{
  "d_model": 512,
  "n_kv_head": 8,
  "vocab_size": 28555,
  "qk_norm": false,
  "init_std_o": 0.0,
  "init_std_up": 0.0164,
  "lr_mult_up": 0.632,
  "beta1": 0.95,
  "beta2": 0.99,
  "lr_head": 0.00573,
  "grad_clip": 0.5,
  "warmup_steps": 200,
  "decay_shape": "linear",
  "final_lr_fraction": 0.0,
  "seq_len": 768
}
Each number is 500 + 25 x the weight over its row's rms, rounded and kept within 0 to 999. Layers, rows and columns count from 0. Numbers have three digits each. The size before them is the row's rms in percent of the matrix's.

# layer 5 attention output, 512x512, rms 0.0804, rows 109-159, columns 128-255
106:455542496491503501509516523541511503520478533543500479473494474538534539533538494482498469483486467496484478492442476496515522482480535497499509545483473542495502501506493539516508512497510512507478522523511496510509482515541450509496505488493532467496488514513483526518516517499496492512467494494515517546468498477503510486514518537451535502531520510508515542494547496548451492472504
104:488548503485521515469463469472492501483496518508532500457498516502487531480528507517488517503521482474526481521496484519530530518481505512553522478507492523506509485501491484509480502482485518488484483506508539483520502477498473468486526496472508482538536494479491522476485494487528500548491469453489510485506474512508513470521476515473492539524538480502477497484486489520492479494463
099:499503498466500500486500471515480493489555493470535515486507485537486471448477492475488506528523473495526495508477502528491516467467501480489446496494529499543481519511515478490498512526479455461469461511517498459520471488517520494520506524523497489500506510497510495518469454532476528482494483487477478540487504510490515524492479521489493501490490515502509514547466522491522489475457
102:504545536502518516484519508500494508467554510519488557459518502498560514485509506501493496483490506492480501484484482427501527489518473503529474470522504501496514480508476498499479462509492491514504520508508481502490502532488519531494502478531490539482487501463513495487476496466474491502443462523525507499499501461474513493470496494496483520503480528514480478509479501491491482474512
098:477492458503522472463503470496509446491523473494445516478516495495499511528475520542501503504515520502464489483530503536477500538518519533520479462497491532475537506505497497481523554502483483503505506536502497459474503494518511540498529510540496494485499497538520488537467476543501508545501499519497489512502510483464501497483518512534530471494500478474475515495483508507518477564498
104:498498476479507548487451499485469518531476470517522510543486550503536495503519487475496554494559537490514493499490499502487489527523497490478486509499495467523506535495531502531537488525512537525541479500474505462517528482488505499506482470521490472474489457519501506480526504499516519528483498474471499486499480511470495514483516496497494492480476523467531475509486517486494453516496
103:491494500511501521493478499493516502506517491543504466511468460471485472504510521498503442466502478473490511530479543474485482474517484502498495461510535504539535468526490538529490533490495507538473503532493491506480501483488510492493500502522526475479457509492508547481495527487495485501500505491482508449495489504522500487499514484518501465474528484522496515466497504516480504487490
100:506483473536465506491516511513492519491484521495439441522507482518502468517479500523468517542482492524498501502502529497494471509528470489498524465512509497514467514485477507462488498547555494535467531494465476459496500468497515487532501498525501529462499535454468498517499495499507478501508534537462505502514477488502466474537517493514516477504501456494496531504532505490527540513510
104:490486482493541466518476550458515489488487496495484457561504524486485526491528486526484494507519513478502507467489455503493528520439477515530526501534467470454485506475504491506529495476537497516496542485488498522499494520498488522484529503518467544499482466528501474499483500508495477468483492528516485497485465506500508508509510498488492492489485479490499479506533508531537497517483
105:516477425500530491517508516497496491488527517535467498475518538462452518500515499541528494536519425467531482493492531530480507504483484528501511463520503527483504471492521511486484498499487530516524494504536492518464499542530501500508507504546506492486501516518490495536477487523498513505502488479497515529501472501465516519495494487507512497466528478484492474480520514514540510506461
102:518495437478500484540479515517500514485489492516506504471513535526485522505503498521454487463516507500539498497530510475497470492506519479472505545507520513468491503487487502492512466508530473510512480489480479520476493472501473500517466467519506536511446513493526520516527505550520498494519490520512463492502504479527517486522495492492517478472491492530489493514517468504526496494489
103:492510517527502496498511507505478508477501507487530514496502462498520504548483468477513483501489508478504489457485473523491499490449502508521480539490505515486507498520521504482500471514498485506493530467498479500486507520487479524478475483514498491500511464544508548545515513546505534480496509499517493519494482505515520500519484526515535459455520516524498486490510496529516484508506
093:513503510493514486517488515486493469470494505518521510513533491502487540524515481516473520497510546495472496495507486495486512514508492483499537525485487469524527496516477565459512512518505466500565519487509500546538472538510504506487492498463506485487546487529478480500531490473488497515536497493501505460515494481505494499503529469509493508491479553498509505507508496467480497493512
100:496480501518501505514498494483513535477502497508485481517521448465467533476514507547480498507445490489506522487522500542478515495504449484531494475466505530531459504499476535469458500543509460540502544487482477493521515455492525463509495498534526504494479486469502497494509473511510502516533511525507508491504495518508511525457515530506455554536530474497498475494497497505522527528487
100:486516509513484474484502528542507517475524525521535516490489498489505501451535525516523526456478507507502497525511497514493519519517519479494534490516470532513466493506520480482492451468517485510468479539520524488537528492507491521491501478499469493517484518498486486514528524480500493499512481480543515499511471505464493497491516530503496514478529539495477491510507490476488520492490
094:491526479534469503502501473515520512461475533495536524477513521462495528518453504531494520507536494527540501508478474507491453460489531522522488509540506492485447538506470482523478470477485487527504501519493482510489492494479518474466510506506488554531495515506490464518526504470503510515504471495456494520488464494480494468516510494508521485486503513515487532490518509489512499503476
089:463529515535508524469498514499513511508513503464483490506495479471510519497523515499489527527478474527478503504513493498473492512470515479459542471516522488520504482507488481491475496493481534493509532506486490528489508514491500509492470498492520499495505499496519465527525485465529487436510508489464513522551494498500537522466505491498512543477485473503520521526470516511478479482525
103:494525506529458481491525520520549519502453539462467479538468482481520483478490471488471502456486500491506490527492469481539505494497486522497498504506492529508509528502466492498513532489530522498480508516522481522502479470490504545496502524490503488473507515518499493496479500489530513512483539488522489500502480466485500512506506520481514489475504488480470512488509441511516499489497
104:496493520488508498474486510523507517498481513515501496503507513493495540473512484505484472466519500481487547479519512507476467474544462480518513492502474513494495484510544492552476524499534468495515483488496541521483521514507512493513541484489473528483480503505513512486522493489470496464495503505506524521464515500519492522498511493492535504501488517485496499484485476465509490486527
098:521518489503505506486516512501516468485465499491497486497528498504482500525472484522481521477519487498526517479473525510482491495496501522525493494474543491505501494496502522548565509529522504476517495519485470508535497490491508491463540491541507518467471495480512515519475491499494495527539526544515490521541483499515506449504502534509502483477494474495507469537494504497470496467518
093:477529543540452482552521421512508503512484490529508501512531512521527507510522518554480501456529485520509524484505507492477534493520537474479507479481539468457484522510504487533534522498491495538514474562513540509459504476528482503455465528514500497475503500501525508476440509503488562474531518538500488472477480510501462499508535516483492497476513522510514450498487482534495510495544
097:466514490486509517494452494510483528522501489504502531486471477501511503477506508490474489490522514506500523505474537485501532498509469491486542489509497493472449471501510456519568461546486455473506473481520514491501496493463491501485470452519508448510522484490502532500486531508497511510487511499568523490488498518502510538489503473466476520511502500521504466496518516487504500493467
100:480537516489534520503517498519479494512508479501523542493482487517539484526459487478507496490544556528485471530483500448508497484478524494486536524461478516470517513525480518493505534500526458501491534509502491496515479479516514512494484483509511508481545516500468508508522469490493455460525500536542530490515480501472500484512471511488529496510473495475501514482478493509540510509484
102:531513530493484478506524488486512443460492514508495475534516482479527504468512479483503499506494479500461487485522482476549483534527528508473543502460514522509479468452515523505529486507489516512493474527538468532496457466505485494505490527478499485480530483465497537508519509475557486523484493504494532521512493512485483499508507508500491457513490516498509475512501488489478487543480
096:500507498514486498504522501521494478526508463508453503503514560484511497475468478462500529450493537530509519503452468489483501503471484507467531472512478506497481520466455471498500516502476476477543496491491480499495493516512491544512483544504484450457507520470495508527519474486519482510490492520468511487477493459535549519506443560510492483539459487549480493524471493463497508486507
113:517496540482497496489511483543478538528494471524501449461521481488508457486510478522479479472486504495466489507527502515548484498477520480510505516532509470490484502503511508512513493513518479520524490492496527516482510465534531465487487531490511510493492503508494538492507516473526475512476524523483471496525498490499498475491486485501492493487514499540489515533472488464524522504483
113:503445526498459487506478519497497525482505512470501553471481513513547480497497506484484493533465503498513508493474516475485478532509486470494512507484535478527490498521448493476472488544530529512538480533498509497506469506509502502507470476504496462481539557485531522507493501468526526500502468509529519511514482523506472524484488496509496473508525516533488452491520497498500491546531
090:468474510523510452481486456475473525510515465501497532534480515488499490510502492454468485513504500486495525489506535509477484485519474498496516552524512510470506485502486535455477486484497514510498499463490508541519526509526493465476478478486472488484490522528519514471540517513466526506514470526504487475494501520492524487523506483487510442518466452472489485499498491499522485523497
096:487512532488519540483485508526480470493517494494513529451515508445507493490510479480467494529472514498487501479544512454507478531495489485522486544484557518519520476477491484496493453492496483504509483548539490487427519515443507499506500480472501510459512531482477556486480484507483496503521493528484501504518479461515511509496552497509464519491528512505474515496453479460502479496461
097:489499492523514508522513465515503527494507560500495486543491524475510535483489517535486515488475505510488492462483528510507496435514504523531491520474495494532487547498494496510513531502483516473492535506507477463512478478497519520504495502511485489503456488504546510509492503501503516502490465486471495514508502472521504481515472519518472484484489519506470495482483522527487526480478
100:535546540508501469494510492537515504499484528506476535437472477492515517496525542480520521512503501474491516472476486497440495515492502524472491544485492502492511514485513423478513508497513513519516518538497494504497507549532533506521484459491492505468492489478518502507446461511536458499519460462485518513507487539479540507460516501512479501485511491506480505496523498476516518477510
097:517500511516470513524519489502478501505503532496514535489483497490460498509508541489530495532495470474505462514474483535467499530505529536486509486507503538519487476494497527475510492526508489473492503506474494489500489474504512509505500486513507515511541485480500462522473510502559511470482474491542467493482475509487520499476508492514446500515504511465505499490518514475490519462527
090:502511491488526522474477482477529487525514501511492549539514514485461518513484497493512502513469486510542484511468556547497504493458502499576535503493506470512466504522484485499501476491522492506490495470445522483474488480521490489520481517479488528555506493503503476515518508487493485493507523513492510485507520545469532513521449515476495504528549515526489497495498511499511499502484
103:479510521473543506497505513476507526482515511496522531518510527515507506517474552502545469444480518504492516468463456485536482508518495541472493479437482515507526483458487509484502517468527508487488505508502475492506476526486493506524517527472500514475531510502517537522474521508513498537474511507506534468506537466480496490510483502483526501501558502473499495491535485500486535484501
111:510498491491444528460466458463515496501535489496506511491521500486503473488530489493493510534491548511474509463517480493524492508511515544499504491494514463511497520485463489514531497477512509486489541546545493502509548510489485541508494471480487494507485498496530465526524492484476468508510510503500505482498543501481507497539497506487506508519499495507521504493522523499476508504493
104:497490483493485523517499499490486494527543509473509480486483477508504491536469504486486499490547498495479429489506490456450482423503571514464499512503487498494493492520449490485524470532492491492552525514473533473475515564484514478522507508505509469524532518467472491490483514487502462525505497513509508496503513520527500485472522519558529489515527516494549460525500486509547478486506
102:525486537505490518511482497477510498512519510511492504523521517481473525469494475509534456460509490481515497510546508483499464507500532462477478521486509517526466481530489524496538496492506486474491507512483516495529495476472522522516496522505499515506525490522484513528491501505479486520502475500506484500529462492469481533488466499484450498493521515492484544486495515496505518509550
101:483526461509517486508504472463516491479538477497498510476527490519559469524494491472474525500525521515484526485530484510481515509488454492495502460469533467478477532524511514485501531475504503486496488481502508487504516479504462516486482492506488476498489516540505501505492477532501535479494517476512489508509492486521494526487523515478473516468479480499465501496489495449515497501505
103:469491533449498574502494469540496484469529503542499500508540482507492488487506520545501513434490501519519543489474490507504501470534501500485512501495471508509544493543503489471470521497488478515495498553529540500489492453489526522516500487521524488499531492483486548518492496497507496501514445513503484500506534477466485475527507519516484460488451504499454533525507482483460501536523
093:467481503524457496476504507493516514515504519501509535525519527495508526499544499490467481487535489503496501507471508491506502495483497534496486504505515501460497477515485542503499495514497493506562503471553490491475514530501486495494480514436494495533523495521512501499474493501488538502477553527478456528491486513499516510526497528501502553506547525461493496486492512494506531486498
098:451455497534512472475530487568505503519500476472460463508482525492475516534522510512480490517487541499484501504489551526523444534510534453473525494495534475476476504510497547514521469458490512505513480493489487535511505493500494498483507549510488502503508529501501501494485509514522448480481469495542493504515491498485484500497502495497526484499491493513469496491480522510494491500535
100:484480484521510483518526507511504480502515538530441521497465513508533477505506532494460526468483493509524487475528529505511507480507512512479481491513527499494503485458476494500475480477523484500505489446483527517481455487485492500497498467490482520470503532518507535524513537508504495498509518491492497508518496502496487485524466484509516502511475469525530511531501477488501481488473
096:527534486522485532497462520496496546493469522501496478519499507487503501468482482513490535434477528486502510460447504530466478508525504494488515504528481508514485481524468454444530547484469492489515527492499493521525498505483527472494487499472530463508514506503482524530509536487508495523501466499510514485444457486506460531527492481486497492485498505503521518511518479498462476519515
103:453508479507483459576493500509495519479512483513511494483473513506498491494466502516517482482529477529466518475526473523485473493495483524519516521464491453488506467536518514474487520479505481477519498513473485515470512485491511522485472511475504510509525463539466518496484505490512514547535474455523526502475531491509488524487528501493521502495523499472502550503526498523450484532524
100:490481485490473486510539504526502542549505479494522509487491493522471542469513522494496474510474474501477499465515502472496511529475516475483490503492478504503529522506522497477523540456484518524505492531488505464492521476460489529496524534491494502486458482528499508490469509475513449509476493504546510535492491470505489476505477496476513501514471516510486535544475487533483503504484
107:491516508474501472507516487492491494494530509515446507512530478474536482508522489505483502518531503527509477484517530499510508512504509544549486488491488485525499446498470474486499456487518521484476505487491483501506494493494474503491490509513510491547502510467545498508517505503485510498545525501476519500521499515482553532522519504485477490484499493507467511516513534510519516503502
109:492480493511486474468511519489502474477513496507527461515536529465465517496491535507539489504494477476493518473479463470557514474500499491524494457521473487489512504548461478519531488517506516513483485501518489519496497488517500502500499492527495513508491516525506453485495483498504479532510500508502479522500482503496523520468512518481490478490497513490509507504506455439498502472495
094:486482513457531484451533500542496518477477484508477512508494490523511479520525484504495502504502461529478503511486508519509474508516499534501437510504534502505481512507493533512514488484523489530505507507492493540489492496499535481521496511498520454489504516500486524502473514498512491503485481487551462545505520501476540542496485526523478472534447499504495515508486442521491479487527
098:503478499500532494523513508463483500502525476519521516498479466526522483497519470519489538543477483474482480503502505499533492456478529463543468475459524513495484470474532514494455473474527518500477471466456515488478470498478487475518527535483471518515516502458511502518481512494508491508510503507459500535512470498524494498496530530499446522529493491478526491481484526466492475504481
100:519489497509514501521455504486541527520503500527481512512509476491534500486498456507502506489518538470530472498487531515519533527496541518529504489500468542538527491499453531514518471538476476508476509525509493501525473521475456514527507437510518460507503493519475469468546508525504500534496505516484503534497490486490487509468509490479503517469464495479486477530529488478521530503509
098:450507522539506508522490523539561492495483463533497475480497527509495508521504589460478507520494496511508504494471499517543503449490484538515487506509510502522539489487510497509482499515482547491469494564508506502486537495472505513481480491484509513497496506513505511489522561514486464501468481491484513499526521475501479487472476463518505489513492466532508518501502480505483516501465